Weights of a small GPT-style language model, trained from scratch on English Wikipedia.
Size: 15 layers, width 64, 2 heads of 32.
Architecture: RMSNorm before each block, rotary positions, no biases in attention or MLP, untied embeddings, normalized queries and keys, some layers without attention, shifted keys, hashed n-gram embeddings, a smear gate.
Training: a variant of Muon for these matrices, 104M tokens, 8570 steps.
Each number is 500 + 25 x the weight over the matrix's rms, rounded and kept within 0 to 999. Layers, rows and columns count from 0. Numbers have three digits each.

# q: layer 7 attention query, 64x64, rms 0.301, rows 20-63, columns 32-63
# k: layer 7 attention key, 64x64, rms 0.304, rows 20-63, columns 32-63
# v: layer 7 attention value, 64x64, rms 0.403, rows 0-63, columns 32-63
# o: layer 7 attention output (transposed), 64x64, rms 0.348, rows 0-63, columns 32-63
# gate: layer 7 MLP gate, 64x64, rms 0.197, rows 0-47, columns 32-63
# up: layer 7 MLP up, 64x64, rms 0.198, rows 0-47, columns 32-63
# down: layer 7 MLP down (transposed), 64x64, rms 0.131, rows 0-47, columns 32-63
q20:512483472533492451516497498517497470452525504501456466554471493485492543541511487489489485533515
k20:543473477534510462484514496513496462447526518503446452567442521498499590536493477495460507555499
q21:489503473481488532554500494503540486552537467506448475500574488510462499526526515462508480494514
k21:526508459499490509561510516483547516542514498506425465549554488509469540520498508481509487523492
q22:475516533509505461456503558460506521520472523493500495488505493521461488493502466544555504497485
k22:499507519496516443461460566471491531537467496477522479500552470492461444498535463566556490471494
q23:564519502479464513492472518519552452495505448560560482484531478486470457484500487559488562489525
k23:579520506427477493505485517492524464498495471553547479530522487485497478457472464520498564508514
q24:451455514546542517489530432537504522487457500525490506521508520513443542519456489497553549499460
k24:456478495539550492496518453559526523475465488513509527482510539491433512500492487496530559473479
q25:513447553478458562464475548444512510503525548504535494562492522514492473572467489529543512482535
k25:508450562475469538453491529449498512505508535491508512573478518532493471573459496501553542476558
q26:555449464483460429486462484507486517501502508540521477535543445498503574578527509480486519483514
k26:510446459506451417430465507512480544500526561544509484527512442484484586566511496441530516520507
q27:481500483433523502460485450502504481463499456450498514529564535529501459517517474480459436512442
k27:519473475472533491452521487503486479497525491466489500533560555512541506481513448494471466530439
q28:481522483523446486523532499514518522437540458506509525473475530550525495575552454467515578530440
k28:494529505505428513503517517509504492452531455484526517505496530532539498577513449467511585532462
q29:496463485495494506509551466473479468508495475516463536541506490519435466484505495520454475532457
k29:489447483518501489549561479466463492546501485535485532556483486549457456487521478547457484546448
q30:526477489483522498464535485523553468505452480532495500483510530461472500501565527519494523461514
k30:528472495477516521453562484490553497538441482523491514512510514462460514527535545519499525482499
q31:497500520506456438528481487495510492504535479455520490466557536530529505499499500565472470499523
k31:514513545486474472510517467511503516503514500467484478518557551536507530517471530531468494549493
v0:508495487505476508491490474458516569471480509493515457521511510525513495471488497491480504507453
o0:489499515502505499491535524536485436548468496500498553490511500469524508526510502507509514485562
v1:535463545531459526507493481447436487506481469532498517472495492487490457522524517500478496511499
o1:481532479457533508469513493539557503510518539480476501503530490527503547484491465489501524473500
v2:485544483519435542509517533529541529441497485501490483507522489511509491542477515466499495495531
o2:496454519484570457483491455483469477545496501502524491455490489467486490459484472509498494504477
v3:535535513500517498518482507518479481507497464520508538464521506478530511502534458487498511522481
o3:473480442502500496510515478471530477470479519467537476530504512517484521495469522518498512509502
v4:527474507564499507472485478521532519476507511444497498502497545545471465502538559477527494489500
o4:493541531460503489523513506492449468511479481531493490490506436447544539481454470514490530518505
v5:487512512507459473499512469547486501483492502473504465529450542477535488557529487498498506469484
o5:508473480525541499487444533449508480502491490513485528506525444508475502416478483504484477530519
v6:477472523510486509506540489459548499508492497453518522467516500484468494527473470523494540509509
o6:534513478502511497499479512578462481494457493532464486516505512527532529486488533479535494497480
v7:470534499504505524489472493470528491493478450478578469527447465463532499512507464544524470478501
o7:488467494529523464519502522514483504494533526523417499465567512488473472513450509476484487510489
v8:528491513532494517488491486515492487500518543479521470458496508509518505478504511533554451533477
o8:504486495471510508504505509484493526499468473511473531524497494504491505503464490476461540476519
v9:503502551488479545478505449500492471507526486503471481481528486468458520497499498442484498483539
o9:511505491530479463496497542518486527483475532483525519470448489541552487501502504537500499489451
v10:504482492531514505478500442474491485510519470545540483490524539500528520515438571454555508526480
o10:496528539464506509512518528539477503490502524449461493490501458519482496472550452526462485485549
v11:509454545491506467537476536497489525520544494508476522534473512487493490527477513504507486482459
o11:480538449490518525489524491491537480523473521483513474489515469516492507453492512471498490513520
v12:540515488513479522488446521520510515501476505461505491497519473492495470526470478481480492497536
o12:481485496459539458523522475493492458511514507531511490487504515509491507479523515520518498533495
v13:517483496468501542525534450509514456486535464524521482498473512499549492492498493483484501498511
o13:505484491493497444451468491479494538499508552501458496515514453504432518509537487501505476478485
v14:485501490549480484509501532481471488488512498469504483495559490459469528486482484548541551460445
o14:516474517462497503488508471485523520529482510519486500517454514547526454518507471430442449547525
v15:486507542509500469514473508512573472518495495506505457494467451522497507519526482469523484572487
o15:524468460472506551526503495497429518491504493512498535508535559500513486483465545523453531424500
v16:486484500493492508501509486496484468506521509470490491530493493506488525562452473537493520508491
o16:494517484510522472505488506490516526480483480533475504503495526472488459455535513474528490484515
v17:498525513471514505491518519502493516498473443459480473499507467475493482505512544459534536484517
o17:493473500545506509516472468468480491471539581541550482520508513520526519491492468530471463494519
v18:511476470437504487504472518516488449505476470498519539489497503516472536541494494525505478454462
o18:514529505549501487514526475479528521481497498522445476518522515514523478461507542471497541547527
v19:494493475507505511497508500558519501518515451507499531505503459526485522491518503500496507551530
o19:503516527489464514487475505440473477519465548530507463484508543507498488500497503527514498464451
v20:444477494518526502534526505471507548520516461509492508525453546508464499491492519494446488500538
o20:548504482481481492463510481525521457479527539515483499473518451492540483515531501466585476462462
v21:494539479502499498496507491523498472521514525495540522533548523502533474492504503444472479504512
o21:474466514515516499486483500480497519441526475542522505490479482528458533533514487552538499502484
v22:482535514526511486516464505499485502527501532493501518515514507459474514462494494477475490522519
o22:468465490483483492494520525490519498528522438517510481477452505533526476508493497503522515477492
v23:489474558512504480492480505501485494484479480532454503546529484537534496497466453537523498461549
o23:507518479526496541503538514475497489529514501453558499476527508472478510506512526453472483527469
v24:484481532487534465466445509524485493492474517465504522484489496469473474444479532472505500495496
o24:543523497516457522522564501475513510524521480511488454490509474498519503532500487535498498506489
v25:486522524508540519517489513495463519463490497504514503484508527528524524523527507487533524500515
o25:531477512498470498486513499496536504513518478488482529508487507473479472474481508518484480522482
v26:503519447489504481528486499491485509483528498518534558472510513485501523513507485461532478470544
o26:505459538485533497481523480518527493513488481505503482492497504504512461495480531537481533546456
v27:489500509516566504491494537490514485502472485481515444512501510545483510561530476491494525461477
o27:515477470475464519530507467533493509491540538520481544478526497475518513516481543508487450546484
v28:496519497510522534491516473500503478532483480470484478453465564498510542467480530508489465477471
o28:521485491476457494506485509498487529466528511534475524498536434527507468556512481481502560535493
v29:493440520509514497524506498497542480501476502521520475496512478512496531486532512530495526469505
o29:488508461490486485526469519495473486513502503479476537509511500494498504513493488462534467538493
v30:492502486518472492496470505501487484483506467458513489515483523508503522502523498495494457517535
o30:526519500500539532490498520498536499496507498528497511507504468472493476495497466498487508477438
v31:530426529495442476507510445544536544538506493487496474505521538501528524469497446518523515469492
o31:481546475528574561482509546472450460494487524459480525518475469516487475541515544486479486538487
q32:496521495486502508510503489518487504487492516502501515522519507486516489506518491500519495507489
k32:508496481533509496504500487487539480509489490468500495488501491487486525500482510499481490503490
q33:528514515471520492492512506482498479508464517508466482509438484484500490490514532485500499493523
k33:494511517517511472503491495519514534485485488494515517498498516489512512488505473486482493516498
q34:456517508476479514503487512502502485496497507459517533504518534493502485527470500508477502504476
k34:491482537520476471487457478527494482510505496498482517533509516508505495515517494503496536525472
q35:486491509486516518485539496493476516457520450490470482526446491495491490470538474479521490501522
k35:524507475518515504485483493492510490502478515507490489486512502477483513499458504470471491491506
q36:494491499489491502458510505500491516506492497493486497499478486510499502509516531481496488508497
k36:489480469519497495512513502497518494469515515496524549526493505509481473512497465530518497493484
q37:478505485523501493515519497508503487490548490479502504527483509532503494520513458533483478521530
k37:513482498476484495457520495508505528536515495517532513524506490497498516500531552480504499500493
q38:551505475464514513524462537514513473499454524487495501502515499490519484466488522512510520499480
k38:528509500512531488510487489521480516529500499501496482495503492476490492517486479503470487507538
q39:482484494459502462508516520476485505492545492476490535512464490491489498486458504497517482516480
k39:482527467495532518467488529478510484480490510514502498508519497494523471510489508518538489485499
q40:517484471499485500532456532499512467466546494481513478494521526507512501465478481496492484483516
k40:513512496493492502486472485490497490530495470503487452470525479465495465491508506483517505475510
q41:504479508517499492504474553503462500497437527502492491472462503459492526477502495510508523500508
k41:504495496485473493507488485512516503462522488499484506528494486504483482496505468507514489501518
q42:539512525530497514531497485519472524507470479488488484489457491504457524502485497498510487496548
k42:493503469463485499467467487517524481490510499495491485487520495490496476486480501481493480494501
q43:509507512492507485475518495459521493498512455487485514531513498494490490502486491504474512496475
k43:462485500485501493480516495488478504504526504490498488517509523511539533498474527474510496525517
q44:488493494515483496532518484514541503494529469507527517497497478526470492546478481446534512497510
k44:478516526510486499512502449518487484469503509477508472479482499500500483491513495490542462492494
q45:567524505524495480490510486488542540506441494496506520490498486455494501491491511515512531495504
k45:532505466502544499511483483524472504571470499501460525490507530489494462542462517534513510492528
q46:461467504506519529481471472535476537518463512497467533474494509504471534494494465518518529531528
k46:453453522501505491487494481521510481488487497514462496484519529548502513507498549484490491493491
q47:492494504504500495459522523506540483491504483491514542494521464489537489489511505515466505499463
k47:459495494535539466486556507490503499504515530516522538483514498519522530474498525470460511493502
q48:489503489493480495506467481532463550514484512478490482492507534479503523495510460491518505515551
k48:537532486519481509526471494525499531484479476488501488484492508496501481485532441527517471532494
q49:489447510531489499532477487498518516504475498462477537496492534467513491500493482507503528547529
k49:506491477499503493487468521511515511514489480499504510493531520528522513529469539528502506553478
q50:507506490471511504488472462534558499533546494510503494510527513482498501490473516497518486482483
k50:514554488509525553499497481511514481527502486540535460500510514509483471524471534462504468504528
q51:450509485516509480487517522499528547505488470496516485504491521490508459509514491485481520504485
k51:509454481493490498494513525517532461566512568499511525534496494444498512492453480544497501516516
q52:499512498511497515473543528502472534477454502493459515495450466503496493529532448455528498521516
k52:543504511468512508504498524513490523495489498535509489483491502537537491530518501489465479487508
q53:462491508532537510500518464546527479484566515450493500510493510491477554498518498437548456474492
k53:514498518462489458515473484527504509519527565546473458448505506509485537549496527458473448519521
q54:473537478490481534452488500525509480498491499467488517549536506487529477498495477537553486519492
k54:507537525459470510414523562466488455549525531522496477530531487473540510504510535519437537488503
q55:484458466488508520513478520501553449515517472476516536598484426463461513524471516461528492481492
k55:479526555540492505533534480493511536410489437521476462487461529528435453494549510465528502464531
q56:464507522502525544518472448548502484490498520499465493534536498529544461528505523516492495516484
k56:481493514518488495488495486488503492530456502542495557531538450527559489541543572505475518502536
q57:486529488506503447520495511490512519505468466469557472529471542508505484509456482439518519507503
k57:475503455494473495513520545523495450550494479487549493556480502572504514513511528517505498469531
q58:470490508485483512520462566505486508464444531458504479479511509495490482501504482486489540466500
k58:480496521466501543514496523487528462489493524507519502466498519502550502450465502503452459504546
q59:496510529546517545458509528458490521468454533516471498450533444495458511499542486477508493492497
k59:432477488522488550486497495549520566424485501477508529460512450469433474484509487454516501492487
q60:540482519492552485473508463507456487569494480483480495492514491487452543512476511479516536470531
k60:477493503480477495513533486529494552502492453510522518514492511469451483496490470513525513513519
q61:488502515477528549503529519513498502488501500468521483500494499517549473491468496491521519491491
k61:502510501511506520513513461492448509487484511467491520506457438504520461467565458508481539507506
q62:475480484517519550503524462502550508509545422468498530529507509516521472524486487495480544542465
k62:531487522475522496500542508496466498487507468530539432498525502522545479487516515498460457443526
q63:504490465431479508522536520496485496446556530490496503508511555514533507454458472465532459526524
k63:513485485472444538498473518467512466507512512489563483508507515521537524504506475515523511524466
v32:501466499513532508488549462494464471543485449475491521512519508512508524520472491492518564496524
o32:487496523468484498514476513491513519519500492490533520520547500492490486509473501522503487472438
v33:483486530519467564502509482462515524541531443479497461489475494522482484493476492530506506495478
o33:488483549517500509483500507520521485485534502504471508432475498499490505536481524518486543516465
v34:480449496497531455518522563511509548509554510547497509503506577553500531498508549507514485490498
o34:505523485532490516489471483471472495460442490501510519528518487478462502500531472514494520477469
v35:482500439532484450533516485530488526465503482495551454478502501519485519526538520475512510473473
o35:535494483508525513470502476507524521496480461458528507485513528456434530442512488519472514436480
v36:508492491485512513506454481509517506496455470517521492515501514473482533497518516503511435506509
o36:495519501454532514469510486516484526482508516482474504505479476474436533500471512524496471494493
v37:530514471482485524487465514506546520487483508477543509483498533490464481490465518549543528536514
o37:459459514502501489520495500454532532469534514515457493498494496510481519536539483476506485515487
v38:491484537521491497503522490507507546536452495483500517541484503493481472520456486528513527477512
o38:507485535512472505502465492506533532477540518488500524509516479545472525525511498485512490491458
v39:465504498477505483444514488526466495468514477511499542490502518491448478515476518515493480515473
o39:492502494491550496532457485484464479500492482463513500515520543469493513488484497489499520548456
v40:533459506535485506478535507509477514503520513488477492461514512516462489459501471501462490495456
o40:482502512502503451531466533521446490461566467544496452503516483474516489474482510544545503516516
v41:490516514535470496522478523478486495475483465477493497514529514517510534507511478482491479455502
o41:517515487481453489502500523534485486490485475510500494497483506474495504508509505537464489501523
v42:482475499502511530486455509482505510469495537499520519496503489512485482496483520527500509507506
o42:505525517487548487505526438524497503460506509486515462530501505538504525502478461496500512509489
v43:500527531497506446456494476523457472522513486461534542432547526499499520488481466487494503496516
o43:512477511460512516545502462526467530515479501544502472505528492434523519486519485496488521490508
v44:471479513506472484503467530503529496519482511519523480465517499515513488489548517492475519490490
o44:534519482491472538517519502524499482492492477488459477489499484504513520511489496464507552489493
v45:434491529510491461547526528470526527493489487462491508485543557507479515437511510547505482493514
o45:488488510545538509546509466484486527494528514497454512503542433538482530533483493503464513492516
v46:507512509506500503489521459497486494561526486483483475496538497510473523483486473501523503496504
o46:488482522484512479472480519542522508511516495518470521485527499438487467475512530521505545466450
v47:536500473515522479532465516540528505498536481505518499516502456500490480511480519477506517494510
o47:499523528495472506458510530503515511490469542497492499479491539534512492502561481486546493479507
v48:468570414523521508494510479542484503491528489489517486510456526515501481528565492546474478506476
o48:460479498480569539450485559513498519493466479457539514492489536527518490475488512489459536447510
v49:488495513481460493529490548461516461480503501473466472512501501460484461464503516461484499474512
o49:496462481495505513494521531520464490508498523536445483485522513544498520493468550547485501589517
v50:480494441486530494493499491508545531505492539476489518476470518498493468503487527492503515516456
o50:527492489562528479509489530446503486468501501504513518507517520531469481479506465498498507487502
v51:536479522502509494474496463501504514511503513481452466488507525565529523533498500524501520472524
o51:468480525493465507510498512453541540477479447503523510497494451459487467514499483489474503492515
v52:517477507512437498509488471512490487449526518510515520504474469471532468456540484476482484517541
o52:516514517512493485521509464489549502482517440532473474483494537549497486484459528492514473530517
v53:513486481497513515505486515489519493484541507517530516483477519521484510521515464489470510511528
o53:502520511521512495513519497463484487503508504485523464494480514498462478482502491481509498500538
v54:498475482473446505493521495511517467491533482488523508457483480517539472501478518487474468474515
o54:538500509559499510498512520470524501497448483532498521501475520491531501481469514510482541537497
v55:506504512495475540499508456507523473502510507518482524501487482552466462456506532495519512518517
o55:499481520555496481499497513522528527492514510496526462450508505489505485523466469527471506480495
v56:516512497491501469506512542477492485501483524549518483467485516507487479488486532514517532523547
o56:506488513542477532508510464490527519511526477511458555539511496521538498551536526513458509476461
v57:482514471525553507501529502493510497496495493505516496483504518519486511497497518498526556511506
o57:478476489526496465519506515512496497483505496491512470509462453510502500497506469524547512450516
v58:488496435503529503492521481543532505485502499511523479526515478489525487468469507525489496507462
o58:483499507486493543498513492514477482501500498494545521519475543529486506463490475515502476499473
v59:488488475490506483462484468536522502518468496453469475481457502491460488490488522499496507508481
o59:475509487519496509509508518481519503443507483495519494555533471493471513507529490491467518520519
v60:473526493491464529498485478516493455510470575515495463567484528519504506527520536521510486490486
o60:495538476503517498427479506541554536525493486464499546503466480524543490483524512505467471505499
v61:483525510490488504457508503454512473497472495523468515479443479474502496497487494481491470507495
o61:477502482501506529506478497541493479479503521481504477549516509545512518522500527518499532522489
v62:509520487532495494513534510467495494488474495525514477488509487538457509497463510542494487482500
o62:485487516516543493494501487525531466499516454497510495446518517456495532522464466521504511504472
v63:495497521480459503495451513487467475482458501514533494524483511512509466516486488471495553519467
o63:524485485538481532494507467482525495530517449499489483484501513496512480550513544520525468485505
gate0:489512511530474528525528483490509506505515504474504529527477481465513527527485494501481507504520
up0:477524509521512548496502468513481498508534491482492482492495535510491487541452513510488468519470
down0:476484489505520471491466501483506500466459509499488488460536510516534491481500498500495497532515
gate1:499490531500512518488490500507534482516573512479504476516467483502508475519473516520507494468505
up1:497499474478535517592467508483517527505504524525555479505473496476517552495526525484491486439556
down1:509533518557486450522522455492506482513470524467445493577561492506464494494464467552498514549513
gate2:450499540484455495509487507495540510544525485527539542563505405493455454511469542480477505494508
up2:540492503502555494506486518511485559489514508512471515469493519533507508486554455528511488481527
down2:508508512510478481477498548506440493457523524502533516503502506532497513481513516465523498490505
gate3:513467451479516474486549494520507505487522520515476472505483496495490526550499501499500500473445
up3:488522494522487476490469548498475528495459489507449518510527522486500510493512500473501503533493
down3:506497460484503483497532535501488520484497516536465463483510480490483534547499480471533478496457
gate4:525491502473453484500537501478504482471531479516533499497531501496495539507503531544507484489547
up4:487509524480490552492483508486502516521483517512464484521455522501476476492495498476502508484479
down4:501503517460446503505514532494464504480531495535507491552512539514520522491526502524540523493542
gate5:511505550504501484542482522478509513545489455505479484483460477509512524475511516495484489487533
up5:530542464530479519525498516519516466470495484489540536533508482479510512509494420499461509477537
down5:484493472488502486470498490538505466516560539521490480482529510512516465480500576480525501487501
gate6:541528531533501482531519511494459499520513544490498488525471476461475519497503534502521480474481
up6:520485517528472508493488515475515482516491504488472558500504486496521525445523522498499516483501
down6:496472485526467519514496536492489512497519554471527534528497492513450501553508560502462548505498
gate7:547484533492489495491522523478515486514510497503514471514432457500484463490498552471512521456526
up7:496511520501496546494509502527489530503463496549510492469502473503455510489522524537512519509507
down7:509511506511494548492497492513509503510502529527554502505452474544468475471519525501499548488523
gate8:540527502489536453453517480441465513530553481513496502490504511469509458497530543515541544501532
up8:496513487508509566501505527495486532524494518498496451512500529493493531490481505494485470505506
down8:501508524522465476516518498472495499474490512481483534528494514483490428469468458532531532461525
gate9:532483539527482517507564465495479498520476509509530517533470427474532475523505527494508542469543
up9:501495483504552531533542503526527493492522493537550510456497504497511521465480487529538502509520
down9:459495497502473504479530497543496501510454475514510513495488490508510509494519527478512488499512
gate10:459522540484523509511528525496469523538507490543517496504463480513481468514504537471490504480533
up10:518548535503517526541495490529495488502501496521517528504520476533467504519506554476491477497479
down10:462530519470485534527483486465501490505478525503501540503455501509479543522533472519495486460502
gate11:462476458475519488548495508532576485539549494494527537490480478529453499527544510490475525483452
up11:522517512501455513502473480519524523453491560524464476556536497493504497490499525461481488473531
down11:484500524567524482488511468509462437495505453519497503502472511533495502510520526472550509538484
gate12:590531519549507503480520510509495518545512525484534492528459432442518527495478556529522506478504
up12:530490499515497505505424533504491497445480514501452452512498510513501493478521510510526482530485
down12:526503487546467493501464494522518467466510515490483517464484486532510457473510519488520511539470
gate13:503496511483473515504486500503492490491515514481523510494487487500516507518508485504521501503507
up13:529506525456543498590448478525477463496501509468515493460513441488428565479510496457532457519490
down13:447503485495505520464534526500433545495495534473537524492503458476553490516551492486467470456519
gate14:504482577513464503503485531472510459480485475508468486529469474509506485468498557485527509450532
up14:497503522461523534498474477474516506506489467504515531484485492509524501499515496530512453499523
down14:507515530528499496468487504486523471511502512518489532481501511510523448515476495522563487495483
gate15:510520532521507493516502515483456520544525505487496511504514511491487525452506495504512511460513
up15:537492499474491487520521509508509505508504500477546511480473453508503509501514506515490448498516
down15:497502491458503460518507498532507497513485494533525491464503460479525505516465597474474526458506
gate16:468490509461494515543510518481501491536481520495506488513457472504469493474496493507506524488469
up16:499515499522509541474478488505460507466505495462496540521514525499505497534528503481520445509501
down16:485490490510476487482486515475474490515516530474541524503543473497525484470480492536496539467498
gate17:538535475472510513478490544445463511535545510487495463486482492474543507456474489522522510505511
up17:483502516503496523491524472526505545506470535525471498500478563504485533488496474500515510527520
down17:501491485480516533517536509491492452448489502503515500511515495496469478482498519517497473497483
gate18:514490475460517490489524490504528497438515503523527496504473513506486462490464519475468495484504
up18:480501462510515506468500533511481506460505503491488479518508487494524452486533522489492488540481
down18:478530488491482493547498500471528511546495500519461465475461470463493515481485525528451502465510
gate19:467525502491463505538511512491520525565519490493501510510465461523517473516476516504484519459485
up19:452504493511524524499538493540502508457523543484508502529480498474518472473471459526507502471518
down19:520499494516521487509465472511524485537548559521539520471479484505564519506490447515478502502524
gate20:535493493459517492504514453474507482483553511474516491523519483518488504511474504487464516511476
up20:501497511543470474487475509485506508468499439486492491555466489527448498554513520470552481517486
down20:550517534503457415498517506501518533490499525534458473526456519455531478486473467535536519496502
gate21:525499480483499493480474470525524491521523480458507495502468482460478518496501494489508501478525
up21:514502475497493528499520504499494517528486491523472490515534468509490500508477478529518504467458
down21:493479516470501479542501464481486500492471531516485498507496476513506554484528488474483492496467
gate22:470528499522487500486510492521509541480474515524500506560504499508491482495483515481495532459488
up22:492493463522557458501503460536514480491489502476526478474502493493482516506485540490529489507479
down22:512478510498492455500527483530519490540517539483493503504518512464511518538491543532530510543502
gate23:479534525460458520500551472478516477517534520473489504525445512547465485511448597466482491488465
up23:506510507541493494536474519457526504494463502512473453493479477475477537491512502489481495494484
down23:512472525530501467528516516499471516517456513487480516538446472495505501462507470496498497487520
gate24:497520524525447485491498497503510510514504497510486518537499453521509472493510539508509492453515
up24:485490485523464494489466497509528491498493506493543450506480491485528542483484481535490518525500
down24:527477465454492506518456494469508486510537513493518472484491513445506530505516463507495503498468
gate25:533491533523508483521532504481534513501476513518506516475533486530510477471499507507497510521489
up25:466488521498486514480505459538534546502509491483540525529527540548532529529537483486472545512481
down25:475529489494457518484471505521468470528544538512507536534467455491493520531520506476465526509516
gate26:544529497479472509481524493479490498534527499517485461541502517523498486475490563533483481433540
up26:496488495516511443480505459485500524515480487468498511520522489482517487500520444521509536519544
down26:497500479521508550485493479500503481491464532545538524499522504480478535514464513490490504497473
gate27:515516526504507516447500513472507546495511499516507469520466482490428483519472594495524445491489
up27:498508497467511490465518498467473533474519475521469512483494474500487484501485490486519482503485
down27:509536500496480509471504502466503523504503514523515494501475498530409519487471512505509474511503
gate28:489513524467536490492558558490511492483506477521504468446494454488480483470483543452471529479506
up28:465513486478479510526543524467535464479488494495508509484509483480476471471471517488511500500521
down28:460495484529530486490490491501535465496497503512492496501489466485463487501468481549491471474497
gate29:501511525511523536498500487540511510494492497509514472444547482481530549522540552485481500512519
up29:553513478456500483522484500507509504555455496519525535480462448533498478500510535526475506419509
down29:476514498493519506506448507546509507479494511493517478460501500452514550507508486452500520521520
gate30:512515495511529463486540487481478518519473493530466501542534492496485497497502512540485485508475
up30:480482483488490476536494484506509509523575514514506494513520523479485494492508509491498481461453
down30:537519513464497518490502511481513489520484455489534508563475455530516483473491536498498536480524
gate31:515535537551489491473544487489494521541520496523530469506480457495504495476488487462521535498520
up31:523497527520513462508453509499486484522504514455488513508489529511467462496460515484504517501557
down31:532501502496505551451535489497482495476512473485478536488473477485494506466496521502497472506521
gate32:518504492509507487541459495521530471504479506484503491468503504493503528526499529519458469481491
up32:453521553516520508519512493529471551495561497499509528491503522494481473477487461507497536500485
down32:505501488488489500471521508466461476502479520495486506561472466517493515490520536489514493489522
gate33:487538553500479479508498480540481530499529450462541473478528517508487523503496510475518520496504
up33:446497526501518491462490493481511513564482533464496486551495550486463484488484513474498526507511
down33:493538502493482474506507547534507503479557460472514498474513465480517537524517473517543508510543
gate34:439495533470516503523527482469546499500502524527503535507508467471491475482500541547533490480504
up34:531484516469487516489500517498482527517496517519474495538463478487505474481494504496536529480503
down34:458530507469515482504500470475507459524493518543518519532479486491475501513498500574537482496496
gate35:471584526520463513473460505471489506519561491481489518494445488522485497490469492527520493479458
up35:479507467510494516513530528523506522482538498534492483504523511502523536474505482523486475497504
down35:501493483487514491516462487478549526491519499487482456512510532471516533500473520508516525542530
gate36:588502495475502538484498497461508490520559523519477495532482495482526478496519489495547529533492
up36:509494443493511448538522525480523508510503477503494507494470513464465491521503481480525484456513
down36:566482495522489513525457501518485490496503523532482490485522524493570506528482456513555478550491
gate37:475499543467497482532499516496521500490504471498510498517507487501493491508547536500477512440534
up37:471493484557529524479514504520471520504509511472477475492499519501531522490530462548534516518473
down37:514480507483523489477489511479496511541490514454490496513473504466511490530496508466530498510500
gate38:505536493483491486482496539484474476486529473470529472520514526490459492504466465498539487508457
up38:482511552537499457521445523493533480533485481502526520501515466486491502506502521484513536484484
down38:497511481474546536507507446483510544508491507490475499482563520477478482479510491542491486513483
gate39:509511478457500503475555531458490459548511471494512499463440469490547499495492535477481516478529
up39:515478491482511508552478510478493504515459477509467479529514497550487509495513476497508543502508
down39:498464471479546499511484489517524529489492471499499509507482496483475516466450510516476558484505
gate40:511503534503500490481494467532478511509511528506466497587440511513479484513456522474502518447511
up40:486506507542495530539533537527542531548525514507484477498487492469496515465473497489523449473506
down40:509501479523491534463459410518463512498513484492480516520479476506465494512501489457417467518488
gate41:454498517521506524512495522485514476520486510520492509508505503523495510497545527547486474490499
up41:489464525473507511546518556510493501481525463527531483525527499516544515449504479504482476511519
down41:519538473510493479493486545466492486481505505488503462498504471506471499556499510481507466471475
gate42:510496483543517448493576457494505513481477487510451506505472509494497461471515540528501504483471
up42:510533476492498484499497519408514510510476471495488492512500494492525544487494492511489455511511
down42:491502458519500462517530452510514501456511497518464492506463518504498469480565499503485475510522
gate43:506513510525508512516516520486514504520478510517501478503532507500494517508506538517497509511515
up43:471483517509492484490476473503472522517479511567511480447490492475539497540516513480489496476581
down43:513502462461506539543516502495500457434532493448513483573471490461512546479459475492527498519438
gate44:555472517530505513488539474522502529527523482505489488441483452523520491528508527489523478444537
up44:477515526478466561499471459472500519510526509533509492484491513536512501475551511486493524540451
down44:449508483488529497460479518539493477514504526434532507484511520501482503533493513517454506496536
gate45:570555559455495430461524494466490446465559484466518484467507472444548479527439512540496490472517
up45:500492432493499473515529507509572506523537488515515508539522509497491497512533457467507476489486
down45:511482484495505513477473509462488505549530500477473494505479471509465461477546511492508504486458
gate46:501525515528486507515490515490497498510451486514556483498514493491489524497475554548504492508516
up46:550456490540503508472488471514501526496484501491506490494526488458467491560488511521522481526517
down46:470499506467490492489488492496536533459478494507427540479483498513513501522477469456479517513517
gate47:499485527502500497449537490493488457489489517511514472507474516537502495516480503476462532501467
up47:464469526533505520507522514502537512499530538511461563493537502513501505509466515497443482494497
down47:481447496523487458490494465539537510500514478510505505557481500469512536512530482503476563523470